Each number is 128 + 32 x the weight over the matrix's rms, rounded and kept within 0 to 255. Layers, rows and columns count from 0. Numbers have three digits each.

# layer 7 attention query, 320x320, rms 0.0721, rows 264-319, columns 0-63
114116119139101077093131143114173161116080098141172161115120150173144125177061118125099169128148149155137154229098142152091124182174140177075087106157133149102124150127111118126109119116132112
099154128092144139076196110136132117170110146173129113112111151113100103092126096105135149186144084115148107112094150195156158114106096095184113131113133111096180110122107126124115165136102114
150095111127180098098111162116184119171149106162075096134079157096129148152139106139135112158174124049161062145111185105119176116108105114098131137164106142123128117115123124125189126194170181
069135115122143114128122085163092104138118186118112067047129113106084068122170106091147154144111101094080112142167090133155124084105105137131132159092139100135132112096173153105128170153149165
098141108122094114137114205190182148133134103133137147143126195135124142109111175155144139139086160188188146112118146124084155131160131155131086111160190152077148101181118111098128128062087154
065143164103142146128178135156154098144124139160158120148121136119070116095104130123156143167089093127139135113099108147098161131138163144142168114128090104110150122135062124140132136166143118
043108164116155151178105114125138091102116162179144128133130110105092154090107149104141112159146115131124137110138090111141094106083117108117177134062114131113155129115137152064098150143135118
110161137159164131088080125098103111131121118098093145116146113110184163116194125068111162076115151126165115162143136090176165131171115114092138152135125149119085109117158161111104103151122093
112151169141129149128133113147135101115111150173130116115119190126098118084111130103103127167149084109114132111108115143146123129087121092168137156096116127133158123114104113137100152149117125
132108082130111120090096148102061085121133107111043097071102114064125128149184087125175168149098135148088125117183112111148143138174113179154082117141148135066107146170142158136116131128122125
140153139168110116164137164116114083136108063120123141148129095153200129136120098118131107115143151148107146162141115084168096169065155116083093171123130118153100123091146124130139122130095096
162137107117188138093128069075080101140148143083178140117121111098166093120088119139113130162117083143136110138134144175134158080101123170095137137117121075183104098127154094144148102080108096
133174114125137157149152153137170135138144146110099139105137144119098109131103109155097110164138147128138107134119164172157111103108159155098140117055140091111112138116168118129132093101155169
126130131140144127116176150135116146120138077142123155135104074122099143154104123116132145090148173122131150150156159086094120132100151131126113127203073142114127127092086107130164119146075100
136137152161132100083128084113113082163128168132098112117097094096135126111078122142092129111142120131155181119163160164140123128107119101134102123162150163185125097129181173122175143130146107
140107077125109119176125166103137166111168142098140165149148161098145129135093143130111099110121137110125174109128115115134141112133192116125087124121128115164141122133172117134157068144125106
146120126142140107140078119152106153132130091141129101170150126109152156107138141125093125123127130098115139103119094096147143120105122102156117164123150099127152149122155113102129132136097133
170128114133134125118112150100104115083154145124143163139125102150174149146099141132100137091169172091167132112091094157155068133130139111101139125136193115182128135103178121107120101090105120
154145124125139112190121148127138135136110118208173154137174111144132136144116126124165170093126139114103106167140122124148065105124097104133178135101165127114176129133043107141080079124083064
165123136091101111134105140134142159130127115122171113170167132103150111162142102173173136100143159145152155147109146160094173138147160150127077128123162129153117099116150137136147138114125109
155110136104121131188141117104182067084142122108187131140163111147129120153063065161128122080164092096142134136047128094147066112159191107104140164106104107187167113092142108097133112125099129
130124111127170117108141142158157132119145121139093126129110141102159105143121158165141155162151129132091135110138148164181111128158082101097151176119156128135124093142143078146096124141134172
153101118158115169150149144073159133107133085113132102164139135155112132189113078150123147095161207087205086160113130093134126156122155116105129164162115123152142106098180112193125109149122119
131118113140165117072147160145144166092102090171153124119127139132122136128070143154093159185142122078160099091048152116118117119150120097151155124148137063171126155144144081113148156077106145
115113136175122168102139160119123161106132145123182101086166125153148068050160139140104088113086148128122175150099111174147108118126102141107121087120064186133066104117153106156143147116150130
123106064088092104094182151124171129113151153143110113128117106141160185120136131119156101122117098161095134105126133077120136089139144153148120142189146129144122102059077139161127103120155112
104161072074146117092101115125171202185154151175133182114091163106131145140105146112144134113128083158089143128144120183134164061118106101151173139112159108083107106128141129120094099103131176
118131153139161143091129141162136114126137147142087137130127165117109110137151085145144153170106125155061128142076124175119136124134116133194121163185108129063100107150123101168163140089144109
117148142164107123123159149126121160107160127132105125140124109114129110130142129142188162158161104111139110169067129126132113151116130109187122076111141108129108118124115098156112143127150172
111124099180114125118099131135088137176154107113117129174158116140144107131121124109091137131161115113116124111155128129126156129148128144173083105101137172138121178137134135080105169118143167
118149100119114135107155136128113084086127198093093095105127123117198112121117063028185093109090160114155126156165165122135116145122125125107143072180168154111124155099127148082130109129189116
129108124145102122147107153175117119130153069126163094169105142109083121138173150122122069114136068138177115090105085116154083098147109159116150149116168136074167156144121119079100091103139132
172100083121136144129165172128146074119157153100197202178145151139190157108110132139120151126128134116146113090126126136135097136134136120089097190180124149188110129103141125147157130117099107
093135158130181175147109093157108119143134119182106157165119092114093131132118117141138117097153129144138088121105125121132109108128080133161160159091058124175120112101127106103134128158121111
150074125188090120148134152102179121070144067151116138105129154153147148131096127126169150124112119151145089075088102128150099125139140104098111163118143170127156128132142187113114102090110115
132093099139090118168115145101144109127088130099178137152170141149141088146152149118133083092177127171129115158127137112120120133126141158090126102131160117116133121107180163130118084112177122
105161127109141137099159126183104126152167165131099129108137127131122194140086087118146168162127085106088143142169123179097075115155107131110136149109105095110148086120142099165173140111136123
140129112105137140108201124153128112108108163133193108132124099129124102104069138136139117152110142171165123115123141135131124130111137127149123092163166122117084144106138146116125112128174129
111148137126156159131141140135127125084113117170161120131121113147098157150093152144095124133118124147116117133121144141137133080134100084124193162130091128162172112125099129088155123127125066
140084114115088149186053147122139144130129075142106191142143128108150164141078094165098141098153113136156151146079135125184066145167133134117141198150132157175118111106162169128137087123124098
133126169125181120091102089152094161183144128138094072137128091119116078111145087097178157123142097148131181125122088113148175151133125158206130099049082155139124145136080107137107112168100105
132154104092158110158119094130130128150104120112127096170124143109195122147134151122123092093175128142121142136133154136131145129143162125135165079105178142138091109126132145088114058113104141
120149115142138132139109128061151123131137135130208105137108172153097126059111123112141177095075136157116083107108123124108082103110170145141137159098146105119139128121134139160145149124142139
102105131131120121122099112122121093129083179162182085116140183125115102089121185130106115142134107133090133102145100166127152097123164126137145106123172115153165136057113158087126149138169152
193106151171109137145084166098103144112144116087104159156103148142172155149110120122105155110140145152126126110127124114121126138171117127121140172179073123161104122098127139164138093131087109
097114164114140110107105093175128088134125155156089147115118091134087131098132142106124122108110098101149150115125135150181076145121093151183130084183117162135157144153091169081121155147155114
161129101082152117129106188148158121110104120118151159170081140092174120135137130083145121165167102095136149100086123138089185159137177086136118168112128162098117112135167126112127074128099107
129116130100110144095140076152132186114098111166161109106141136136133137173136182144154164201142081125083057144144142140140100091102081120126184104140063095159126119129096100122124157130111105
180122111095165136115089138095137108062117134121152181162167138058159113151119130177134135100172127159130136124152160156114129153157157162121123135153135114116133104137185153100151159082094146
080138116103172143104155090131104107094117154168110081106101141067094140081116080143137203176112133135133126150133143140140130151122131163182097056069141159107184110142115135118115134154159135
106113160157184126120089095115127154129117117160128086113095080134123082078113129132160169143134103145139113120164080128137160126105042116142170135113100139090156139205060110128123117123149078
159129119164116159149074131109118098165154165096092116125101141108191143075161138130069112125104160123097117116159132099139170133123149151124103067158151170116129082109142138121143104152121110
127108143185157142144136110126106133114127130162112100130146139146078148090128119075096099164095090072101133135186092158136138143089164103148145130041126105128149130105121120155127131164171163
107167119158140120161175129103100153125112134109140138141148123112132082103129150127100067122113105093152144151117122109153092148100117131127132121102137155114119119117139118140104089170118151
080157115093083134087150104120122092153156149168123116080107147134182147021101186158110132103116136117134143081052186160094148139105144118091118090161145104093126116136099148095128127152105159
145162093124128123108106093114130133118139136072190133134139153123120105141175092175111100160190068120108134162131159115165116130132085106084118182120149091121066124099128080173089149116095120
# layer 7 attention key, 320x320, rms 0.0682, rows 264-319, columns 0-63
073120167128125130105103145170127164072161153143115142138097131161161144139096154159125128112109154081166116102105136061120118102157133153139101113115100133146148107141169126160138137087104144
170108132047083121158112137139078094145132128141105106141153156148111110211152128105147134130139111100145151133122148102154073109118140170117158144101119136171115147091108123131148155137103109
131161128120161115066137117110139105115129182099126169117065106143139138179117128148113159114143173155121163095127107136104089149080105160110177157134121151165084126136107145075142121138140189
188161157142166134107100099116111105111088140144133083125181131137148115137113110130085112154151115099105194128137142167156119153113138104149141103105119124129128119141148112148068119154181120
120107142079081140105105129170148173129112137118142112168145125123151193135114146170103159145116154129136147115153110129123122114155116124081128140149153122093116113146154110150123146083120108
160138169130134111137086107133125160121102162104131116133151140111143138087112137089117110089154152138093181123129104166130119163116134133113133107138154117117161121117160145150074125147119125
161127165133120124138112111124121135095100163136124133087129128141155136105144125109099117109158139133079193136144123164128138150096105114151113118123124111137144102082134129167087111139156107
173126092195075155063122120082143095133122144110106132107119150147132137105122144127124115111122170141110105137088144149160160156118123116161183088151128143116115103108143135136112073155144117
146145180128112104171131101126094121116115136112155090115154114124110108137128124108107110083132118132115201129124118172098138175115148133130139138139122117126128120118126115169087121176138121
165127148132157147095068137107135042099115100153163152155098095215106160145121108136129163145148124112154090101101110129192130102134154132121159156168094112154056114144085114110147158161153103
089136099154133139109161100097124155103117081131115137120083146134151122056137113091109089153154155127117128144114107149125187076115121129095144090081126089135055114148088175143097090136178092
105143111089222151121133134146119119156160104122091167124083123079175135104139136134162131162091094113164185134125181130142104109113083167137137139090130061141156129093133114127115172126070108
098091148116194131099161112137121140194157098144169096139091093145128135137108132160166127142144086140160098089078121111146137127134159121144182096143143135149137105146130113106122140140136171
118137153154157109148124163087122147129123152122158160156132126153092113136115117103133147076142131147107086140117154122104147153133150129100108146159127084164156154106115089076155134126145128
113129182124142104071123115037135150117164141131120150117172092142118086094143084117175141180110126118157146070109136144166206118144187098148163103144118110121109144141137123107142100174115165
079160209164082178152128129126123133119142112173141164120107115131125164100105138127130119069110115138067132142174165155125091156141070153122108125207107132088179116117163132131117125149137140
135150161115108111136147161126141144085109100146150150147108119066125122194106135130108143082095147135100111158151114113149155150128176130103138164135103108120122182122158089150146117130075108
077143135131137159139146120137172114149143059093120144117124063154113156130106109134136135144130122123111123061156157144086092152115109156135124148128117088141160135127128094171133052115130125
112121106152055170247162152094135127154158119116116142157083139104110132178170101093106099072094160138129100131198151153108161114190155132078103115149122093095216120165117126171128118136138136
096122109132120139121145149138127167124158131129110146114117105143148161149122142144137148168094130101125085135134170132150105110167100152136133125116131146111149131139142128136123123119127126
124109114167096163132163121115122148121108132140135146090124111139121167076120140115125128144133090136076127123103112138099120140132134123109116120142113101148100153141107143138116128145114131
113095136169132157148125127136093135078119087145108094145137165108144170116136137116114117160115148063140104163143174149157157135112146142141123059135162166166152105160157151134084108149170112
072128097220105132126157088133155170096114090133139171092111141128108096082143122111154132135095100149078073144147161154107075159142065119107141130101141142111142146116086109126097112154184141
110111131069108090112174087155145116142142168084143139173074127044167117157131155116199128092122093183157155117143116122148096097150128130116098113118126091121171155132093060094125143134123174
111129134154084114186115129176122189139171171121083138146160155124122108099101196110121099116055095108127171136149138123130145134110132105183134103099176134071216088118147097145119095116124114
096183094105148136101145128120148116092101180077172110112119123171109083112124149143138129161108125119145119131178149098152098147132110154178126145103130098151063145150097104170106127151137054
161137128078106144139049105127091103094127125136086104098152112182171126135130130126120112104153144113117192173151187108192129108152104097137161125129130160118119115116154148147144095180144125
137136144075135137152079175168119137151107188149135119146137117095097106155100139153160151164137098146151152132108111143103115148114149182123129135172128091203152181171153110150193136070108169
130096084123062088066137101120124119103178154115118104101142109171134122165085106114149114128113112179105128128178132148144119143132098114111101128130130143122146161119126111183131145122178113
121138107139085163131063160100123113167118156176159124099142130134108118163089113094131139161107093116151113124065107103119156141146134129103134134147107120141120150115049135098145147156102133
103185090120128138093226171114147080169132107105097153127115153149159177100157099162129121201147137151125110098131134123167177131084128110159111140151122136148095107099089173179136127085125141
174124135124123120115087124157146186121097114125109116079137082114124118129135163142085155099174126096119142109110059134081080142103133157121112138109132088146056124153161097125136171169079119
078126145163078178168113124106114162152144095114118175139147089064123132107145126138189146176132119119120136147120147146090123124167101148142140137136123099159161121139071128103115068099067134
165127111162101116152070084157116117103064199123157077091124112093089096156156101091152169164103131167128117117128145100143129189090149122134139130107194092173186185099130064085118121205167147
129106105085132101058127118131187129114146123096122086115090131128116136123122088073112127153152120096084134116135110161158161119115158156149125158097105110151077124158130087150083130117121142
097098107121132130095140163143138099123113078134117145102090145147143151124138126154158145129105109153146064128129154090111143102122120142147119111162094133149122142144136138098114144106149141
132137119061159132180128114097089141122139176093099106121116120126160106085137089140115150143120106124150159126153175143164104107112150149158165120110145165154159113144108146202123075134098118
122094105121120101146144109115099106140177153130081147131088110107134124128154201162148136152110121124118078101143166098157122077136130180147154083131130143114156141087119128152126163140092192
117144155120116130166098122113164132152073163116128094101133132116131119148118131124140123126149137139112166122143124168087093174101107149138097125144148093147157128117110106177115123133132147
145118101178140198095142108098129129167106105097172126134180083128127108035164096101127122125132099136106133100083135134100143183144072124112105098158163097181114099170140073114130085122141154
162150093122132143188107116138149125038078137130181138121128182160138093064080146076088119153132104128145126189137053129138120137119145206108130106090118143128111133094146102162152102185186099
112133101139121133121171171130148113112162119130090162126116153100136163120114112131127125125128189151125099131113124126154164109131102098111123116112098159070121141111100140122142135128140121
129122157086181109120115146129126100140116190108110121120151089133105087195068127167149104123197113145097119134112127112099146139160183141121144177111083149088131155122110129153124140144118150
150124150112138107138109128144109078132110120144122100117121130130141143140130147116116111107135121138137199133095099133113119150109115127133129126112110098116150131159139146146114127152150138
103091096150134143120152150130149131151144087123137158149103128134131115108138114150149158187106090138141072140138132096099162105145140127126117148145135131145129137149124120109196133120116145
170135161117109105151119120114098124139136128129108128136106120127078136172113160128136145121104108126142175088138097148089154162101155129114078106120128095129153166142145105118165143142115128
110124165112086133097136143109103126110141103148110131139164100130145133186111132120142148128106085145169144096101098154126101114139132077155183131117155141154184177120137152120141128125121129
108138113138122077185115107121085100155124166096128109119115143107102099133144097142151138092110127118127170182160187125149113127117152117124102114118137119122199101187122133140113170118125093
106119133102082138165168154143147142150162123150122120134079107182118119188108086159184128134079067123136052142122148090151135103120152145099151129122114142120103111120105121162175117130095184
158141139101134118155100110122120107113109152124147117131135127145108117136100114123105107105146094155134168127130102130138096137129115152141126141119125133147135124103122096127113100138131115
145144126136111077142094130105119080121133163129110143122134164143125156142161146095100100096140123140112143154147123161158121087106153073131111116083163127126119145103145133131109141167151153
161156112120123152118112130122137152123144159121165157128120146107155099099157111139139108126111099145119127149141066111077149165136102094109131123102130140126122130129152141108107129110146172
165109134122144109171145103096146114107128108141146088150055189120175155088147125092123092069117108132121126163150125136161066181110145114106121168156056165127139121124113096118146136163149141
128087138117123126107160135128169151107146123119123131137119131129122116126110147113156142071116120124147082159111145124141144118144110090153127122133110152149129139107141126131104123136108111
141109135091179106111126161181114082164169140153144082137113097100171145155085104154151062125158119147184119153135123122163141135142085119088141127139181131136127138114151112120062159134113129
116116134149106184105107122142106131134091097118124085123178110133117145096149139134104152131123139064170141086132119133131156170123148083088139141087203121168110075127157156134117142146152142
# layer 7 attention value, 320x320, rms 0.0578, rows 256-306, columns 0-63
127085120135148131085154160196125163134130134124155149102174193124061091113164092147209115125149061134142112103179150140170122112084053048136143141166153075129131104126107098128097150071115199
121100128146139110167165117108094151131102150103184118138114129089103098099119088211185109145052155138161117070144127122183186078113165124146123117116125144168149129149125164118171168144117087
129142081131156120167153086051124147134123113086131144113169188136116143088108151145154095098095163104119163116095100145050121150162145138167070094185130086162155110152065132142138111107107149
120150100107076125201117094137086077166199138074104128103163127158167121168125136149152138140123110124150150172090129116132081105102087166169181114116137059175163161099152104135145099127113112
141170144163163108092164180085121094094145130115122101107158110122070085123099088113113119161118175137131137150114115069097085113118077114125148128096075145117149143121105088120134123129128131
137138143147197109115159160092136116138115176128107168077134141118167081132206073134174155139164110091168159162101125135139123075149103140139145123168158142112117128096125084114118096109118144
130192137179122165193065129183128091162193129152121124138191105132120126169119113208086151092074065153115142141036120198165145155150069188143181130164112121081195160098118121185137129113122172
105147137151123160095180060130089087059116143115152115139111140112187042157153112149100172095146089144122105196142152149097153143162133089137088146141092129126213137130178084142121125178173156
110157166155159146107185160099133114153072146163104113097112115161081085147099078192099156149123147140126117180150135076141104147139121164116109081097127179140098158103181144062080114140170128
157188196118114091139137215157111129106085147123092097146141154197170104133090124092131127151201153115166161153155106152158152094192082101130089122124104147103105102069179125131136111111134158
097096185108059107126142128122112169118196102167092134180173090137059234137089049141158138136101126065107133174131138160083094156085158188118086116140090144080185109154164131133145125103114163
099163078114099106197146153118148115117149151093090101102143165134194203136075062123172120112118098137099105092131158196101077071126085167187096146132161108125218121180077118191149126093122088
149139126130148164129155103112101178058104129089145127129077121119167144138116128134143170137116138091112189151111112138109116166133151158079152149119126150149160149143099111160119133153118124
127109142160129144163088055076147129115117171122093132094159135145064073165079137172157114120073111178115111146093086139100117139134067100116156131122148147162246163121145161110165164131155130
128149101126163103115130097128157136140142140107094151070169170139074117148074118223154145157174097087091089107112162202144138072149056111124111119171170142141182172110093161128081147133170154
115142127117109094120135116114158095096145116120167067090139180106108097182117153125165175117104077111132122147161162184092114161153080154128101101115121096130189159166189119146114126118142145
144117133094146158160187161107086120152111105141159155127154163079164096122106103099101127114104116104126184146123070131119138134143154146107153124119160093094126178177114121128171175081157117
127134139098143103103124160194089113147170153144150087154084124140131178149124098160113140110106104108115168138131142141105135144086056164145089133193120134128229111104123174128113122097146163
131172103131101135142102210159106132131141129089130142129096125159173126133074142162120148091116167099073132098111103192092110156139127146114108114148113133129123170164116137137153147096126096
138174158141177159117128049114105133132113133077156099116162135111154103106130135115131109082131104162108136148107087164139168062141083134114120118144089123087142138139097109140128068169159105
136089126139171149104118074169160120138138097114134101152132154090117070109124188084209136131142137178079133126094067191155139143144111148164135147146114116113115119107089168168133113091084153
139125093125164149207109137063110077009099103150113138107152148134120128157110176132152168148104104186096133117097107106110117123122116121083128110062123107100162186122117052111091131141138090
133179132110123127112173168104130099141117161091165121100178134150108139157121151130146124136090130104140135109096133160068151070167179121130141158158082137155104123146141143124134141172142088
140086111109174137154134110210135144185151145090119141159154085104127096159144131103153118179126077141193135122157142162156111116149146067126136148090154054108130097075096157147169119135084146
134132119176172135062131173096098122116122120184120148145138117172128119087097186101126133114165090143108128125121140134097080143137116128096168101116120094100167101178132155141098131111119100
123116163120162098146116139109142155141145146135129123121151155116161134062175160089088113119116086082128109077118071162097170164111122146183097084123069124083105064117145132112139097110123113
118113152109131121161144139136102057106123139164131145103101081148086123139065108136123147112127099111126182098153150125116128137095105135122107159103097136047124103166111156143154156133061124
121108076154146120149112134133182105139158129117135115132169107101106121159100123130148112141116142094131085154124114129069133105195065154104117167119116143066158132100193122112140117123141153
114132125203168146085089043089171133172113142161102115163144172103122125088163109159041116066130132161149133198105080133100143140098133174126131094153121194176192186076171134135100111128116142
101095147167176107145121031148166074119170120138105139113100188111122111154116141108132126103128120188139098159111066167155122159112097104164107181146154145113154176121134121161109097158062133
140110119129098127162098099167127123131122137125064097136102187194172096137096161144131186115152219153122129100112150163101096201078095114138145117139128112157145140128120111106085135127124090
144182191118232091095098092082176138163147145121143091096101150113115127126115083066136116167171097146196113144122106106132141093197142187095156136154186155082158113157108136121126085151141143
119123119101170132149104081103105101095147099154116135079162181125153158147146136153170130160123179155083136170118125160105161131158142141113102115157135138093145130139090186164132134118111131
114122073107138108125159177115118169104123121103101144093173119057165077134139137131141114160149082130101124148108127169124108150126099160143119124085183129161119075124111150089117165110111112
136152119106147164103202138156097108154119089132143092146110216147134151174138133185216141141140108065151149106167124146128114095145124183171111148149073114072088120131154146158101129088120131
129139108108164098156107094142065059108165168061182153131141123200113087113113105093045128103156119103168124138114143065134115134159125099170192066153091152108086130160153122156159191096151104
123158160128139123124135139093121134121172170121144129166096076118106096068154107143139131074139118129109108230068160148134126101157125142124132122092065143167140119162139098137119119162105121
115174140139188092191146161089112135062222142087103137160098093125074131138134121108165156112178103138132159111110156152131126141107166094171155143106168103129178132112103096121125130135102177
102107121142130133140084129092087180117147135121144142127156169101095102101134153072142125112152140160082074094111137142165197140125140138096112142125129128100132124121090108133130138136157110
153141112163161169117170161149115101077124113154168137158118101104106132123178138121071102085116167075092129154158168135087159062135187076085129081114123053106176094185135169111089128112141088
114121119110128112164073142073147132178152096181142140119145105110105138127117112073129145124136156142060072136102143071159133145139117193077205128143121187142086150144139128126106149102113110
137096099149103136194127167104086168108106122122155126102157172145142129115099137130039114106157121082142138137107144116067141118151133136112076059157146127190149095151144123142134042101156168
117099081126092156103113093172173161125149096115150134103171133147110138124148165155119123111146159118142129129082147151070097105098165124123066120144171144142141143191173177171120157079117143
117140101141131090212110091167109132172143125179073131147125106055130090094142171097117132148099185084155071171132097155068145101178180079144113088141116111143145092126139180137212151180095124
118194141121167137137142057183149083107100164084132145146208116144158064129124134092120109121186128175146108116110186120138121087115092118167142095128116110126098124112150114123136123113109114
117113108138179122206115123082173142133138154110125147095101129102088095066132142110155085138122115093147112116141140173091084141097081129133129081094147150109159109116084149123166101140129080
154129165133132111158180137157138095095162173114136137165081110159087090120122137148031106125120165149142160140185157136143129154151138142090143119160141147112092112116120158164166147095089100
128170074111075138135111106155120116132111122130133153077162182097160066100136151112112183089122132153201121163157161124122100146157154118118120111157157144123121178166092127168170111114091162
112113143120114136186150110161133045091150124097111130157203113139079067129116152121092090116146159151143171163111145107118094145095111112109210027101136137101173106092137132143100112140131118
132089198155125140135114181101095151088097156122118118162068100140158118140193146129067160135089153091088173187131114102050141134103060166129174128095085106134196097124139122064115145140099132
125146091151130110178119176124131063112170125066152142143113173150135128145149119127135120102101097084149096178124134138120137139131158165090139203167094125079127205156114160150148096122170113
# layer 7 attention output (transposed), 320x320, rms 0.0577, rows 256-306, columns 0-63
146142171084061132134118105109166061140148153141129158169170146169165139139174119148109153173120144137183173108088143132069053120109144117096139127117118095171190134154129160124122110124136113
083137082159158150106176117162086128123168154082161160143155120122104218111108180111102167162170133119095101182119059088137072133109124138148069120132115204119161188106138099110153138136121112
085109142108099153127102149162134130142100096133088119121126111158133084125116169154156139139100158147123162115128101139113120142124076123136133090109129169094151117142122121063099143026128095
159109178131169245132049106078060200161135060102113119149097136063113155144138140101177145062113143184135188157158150119135205110116114133156131121148132171159123051074164139124122150161140160
226149153120129033108103067154114138165162103116156076158107141096217156066136139148135179125205064161110110100111170164098148168178166092124124086149123154132096044128196187070068117136133112
117171096147116151125095094153165159145152060111155171128114181169105131094159146113104140087108094191157119147123089127107126128162164143127108123082175108112174091158124108163122137121189182
119144162118128206155136146160080196114095120131145111094102189114178127126132155137109106082148162106166159111181076098126129117153160100141155107105114142081172108182064061173102176116185091
154134136131098137167108162131149141126051137129156125100141142111122139115036174105138066131073144119131072109143178165088167126120167159118157108117136107158103188143040031123172159099114123
135134136114137096111151109154123112139124032204150074123122128123128134137144102164107102104080088134153096124114120162110110136053106153105111152104047112128140125118192120188086114178147122
117158104140177115099122119167127110112160110141146111089143128172121105095105129114194148175072070032102069115099155127112122098117127063107182131082185103103120072139145098087132168197162198
098130145070178133117116110138125157174172175100088143167133117132134081125126113111147163105149138176144144080095119106136157131146057177153171145130105121124115130112132155137132107109140088
103086154102132153109076126143157172157113171167179122151094098185090102123078115158145135151118095126133096111144132006113133074153128130155169121085095162144080159089125124108136076161152127
090129134119129083105132157116084148164159130089126077172112127069147149085151146121102099134120157150169150086150121112136126112124105093108126090144159115096133138178049097131158185096136145
119108114092164136109192132115057144135128163094151069094124166139186128098138197201089134095197085121175133118163107080095133133087112203132116132171071134120138092136132166135100164102147139
100101112178109133185151157122139171092142154120114068126127168179153172132160117130083101090118123170133161119116142039151095118106175169145113146074073129105184131142119105253120074137087139
130095118087146128143161124155119147102106157087155121109152068133148036095084123180156141120085111092109154116138159123107128173124156158148143159114099135151116148111162116131171110135170123
094176096153144144152081121150196100113153132096124184130117117120096153160153142131078110098115127145117177099149069090087108135170141087159137109148116176127103103121153107093124091156156117
086105119105156126052139115175100119179139082096070193061115084154172092126111120064143143098145142176165102106086123112126088176120094120077182098141132117140095134141168105168140104101077134
084137141091205160065153090081085117146163147126070149077112121123133134103139106112181169143116094123099106146154164060154141133093105131090105123133105139095106099127150102140146139166191135
132105119147115101196126163135148136127098126102139109133153185174134115128143167099111120140131127138140118141164107059156123136106122110069109161137149225066152106142061127119091106059135102
121115130129106118172069160145080152097095126181215106140137163169123157103153149104110101068114151130190147117120099118142071126139130124083064103102096173105103163182117069138096116073095113
160096084100134126123113140181161143130116109098096111167122092081185162112106122169056127095156134051160132133133121153197142097163123144142070153142114131129109136127124130112174184142177176
069112151160134144108126093022147133109169067098196086115153096141104130127075123143116118133119128111093161146097131098148184148112153111099140132096078099155134106114114132180124119098169150
145137139160117125105124145123070129107151110125133127146158098134140111175131118139130119091165157138155126159133161122109111132096129106103164176110173093182166169172150090132153131151099116
119142167073157127108154116182151105157135161112119162106107136078135089094130103161137143149114115111118120127149122140080096136129103149152102153160115128104134123120151170100139099134157095
110152126164123180071175175104098084113159153111156144034115070125046146077108149139148075201081125112117100107087161123136095102146112133055105162164155118134082166137142081092129157126200131
121083115175142104148124094085149144135143104172163153093148224120167096153167144091119131044164117195126130115146155109110198152116119138115102101127156148143140125133155171058157100108130119
157149127156159109131154051181125125068158131150143111093112072139071103148067160141137177102145098128123093135133118097172163181119148070177110174086081145205089151108198092137108115132158094
180097100095149148129172132160074146161152122077122066142112144098219175120105194119137151148129147149109103134148162130116145130110123176076087099165142115096093106171141140154134155050119091
144138154102065136136118152093079124133103127180187122159140119095136122142115176114133105104146076171123145122128139135114117135197119156141088131174080159150145139131098107122112174079083128
118138133120110119092103119133084155160147129063116104121108110112139080126168138131135137147127107129101144140149160117133139080141144147118069115157125129131102100125119157127130207125163125
119124082083074099124111118170143161089100143136188174182154171126130105145106170208181110042117148143153136106138087158118133090147176130133150153131127158119135109135145148089108105117135148
098122138132067136200085164141139150132116132077071095140148128143132116182108156164126037118140137128153168074131099091161161101166149142106119065126149221151132157160046079144111155077112147
150117103116154131101143168148130143101171086133138134115089135113108128119070092162108031122112136078077164151146138161129142141153185099141100169083128177127128109108162156161086115139138178
096133160104159106154106138134105146069106105170154112101157116143131090149080120179138155168097095177141108138126099136146120105127107111143145100049066125098167148168082121133197150089137130
137109175113094101168069118116118160141118123123105128151142137093178144184183140079172172139154152173087112102159142179097195104112181102135103059151158072147115124167131143060180089148103088
165088114169144108090108099080092124150104107111116138109101123115187150122143141041154148150173108149082149080153113095158206142129098117090147153105213138102142119128118116112093127099120082
160117098141137126091030148141156151166148148133202121094150104133116070162148116110125123130105091156091181114134114180138237124092138123155109129090181167085081105184141134112170146094165148
111110182109083102187126180174133064092117133104076152133159153112137171172097134151144083200128091125109128144126132153076094107170185121172110132174126183127144155137125132074106153117127097
125131190134141138118146129137122108144086185097116080128133100151163136104067103150139197175131111120042133115137176164099117163129126128138103093096123122112107118124120109128161129159128154
218103130127096138138139145114114109067078142124181120124058189159138135084153126101122121110147109152098146113124111183174127143163098152183110123223074083113137069134107192116132045163165119
060146079176131167131137151142128139132088096171142057162141162158133143125064098154149137168077157148088146099183102124116147163177134127158176176052151075082093148141077070139082128117104156
062088144147058159158153137116068185184114113082108105148126086105127132085125115128171105139121103128151128118122107178120145175091122162149100034141075061117131125092116077110098146146150093
160086116101192158097112154119098104136142111115115124080112154113126091132136138121123158111148191155069136164138148136047137169122108131119137178148156142148065098146166089116108095081115120
152107119153075144221105090117137180105126102108162041095157133105115219136122131122144103109105155118077158175181076117156111120112117133107058118130189083095116121082115132116071115182145103
153137061153147136073146122120138120118152135186126096100138145171167154156197142137126137152121107100116114104131166077144070146124104131165105151149140160192123107162157087137084095163114125
100142133200132061176105104118126090166112099135146113121142095150148138154195144113124138100114160156124102081175120107100136110121127048096172109091129089149112180115161127126150098141089093
128157123144079171151138150083085127106113113127118101185197122122112135122165146194154088166127143112156096104126118093117150115088116123123146153166182083189153093117077102122114139179161147
169113145116132139129093106111091113141156053127158032112106110125153162156158099129165095140108147128111113053177144190109189138083146149160100154127174106087105145130165149123156038165098140
121170115117134083099178137117128100184154111157114156093095115097140112099076143124131112141146165099141072134108116145184102117161113117059124159153175167091071139155134122133130116098146118
131093110132125114124095138068078138126101157124134089117107082094141110133146107074102089087199159169103121125175168149213129127122184087135114077160142127145089147152085113088149172123056118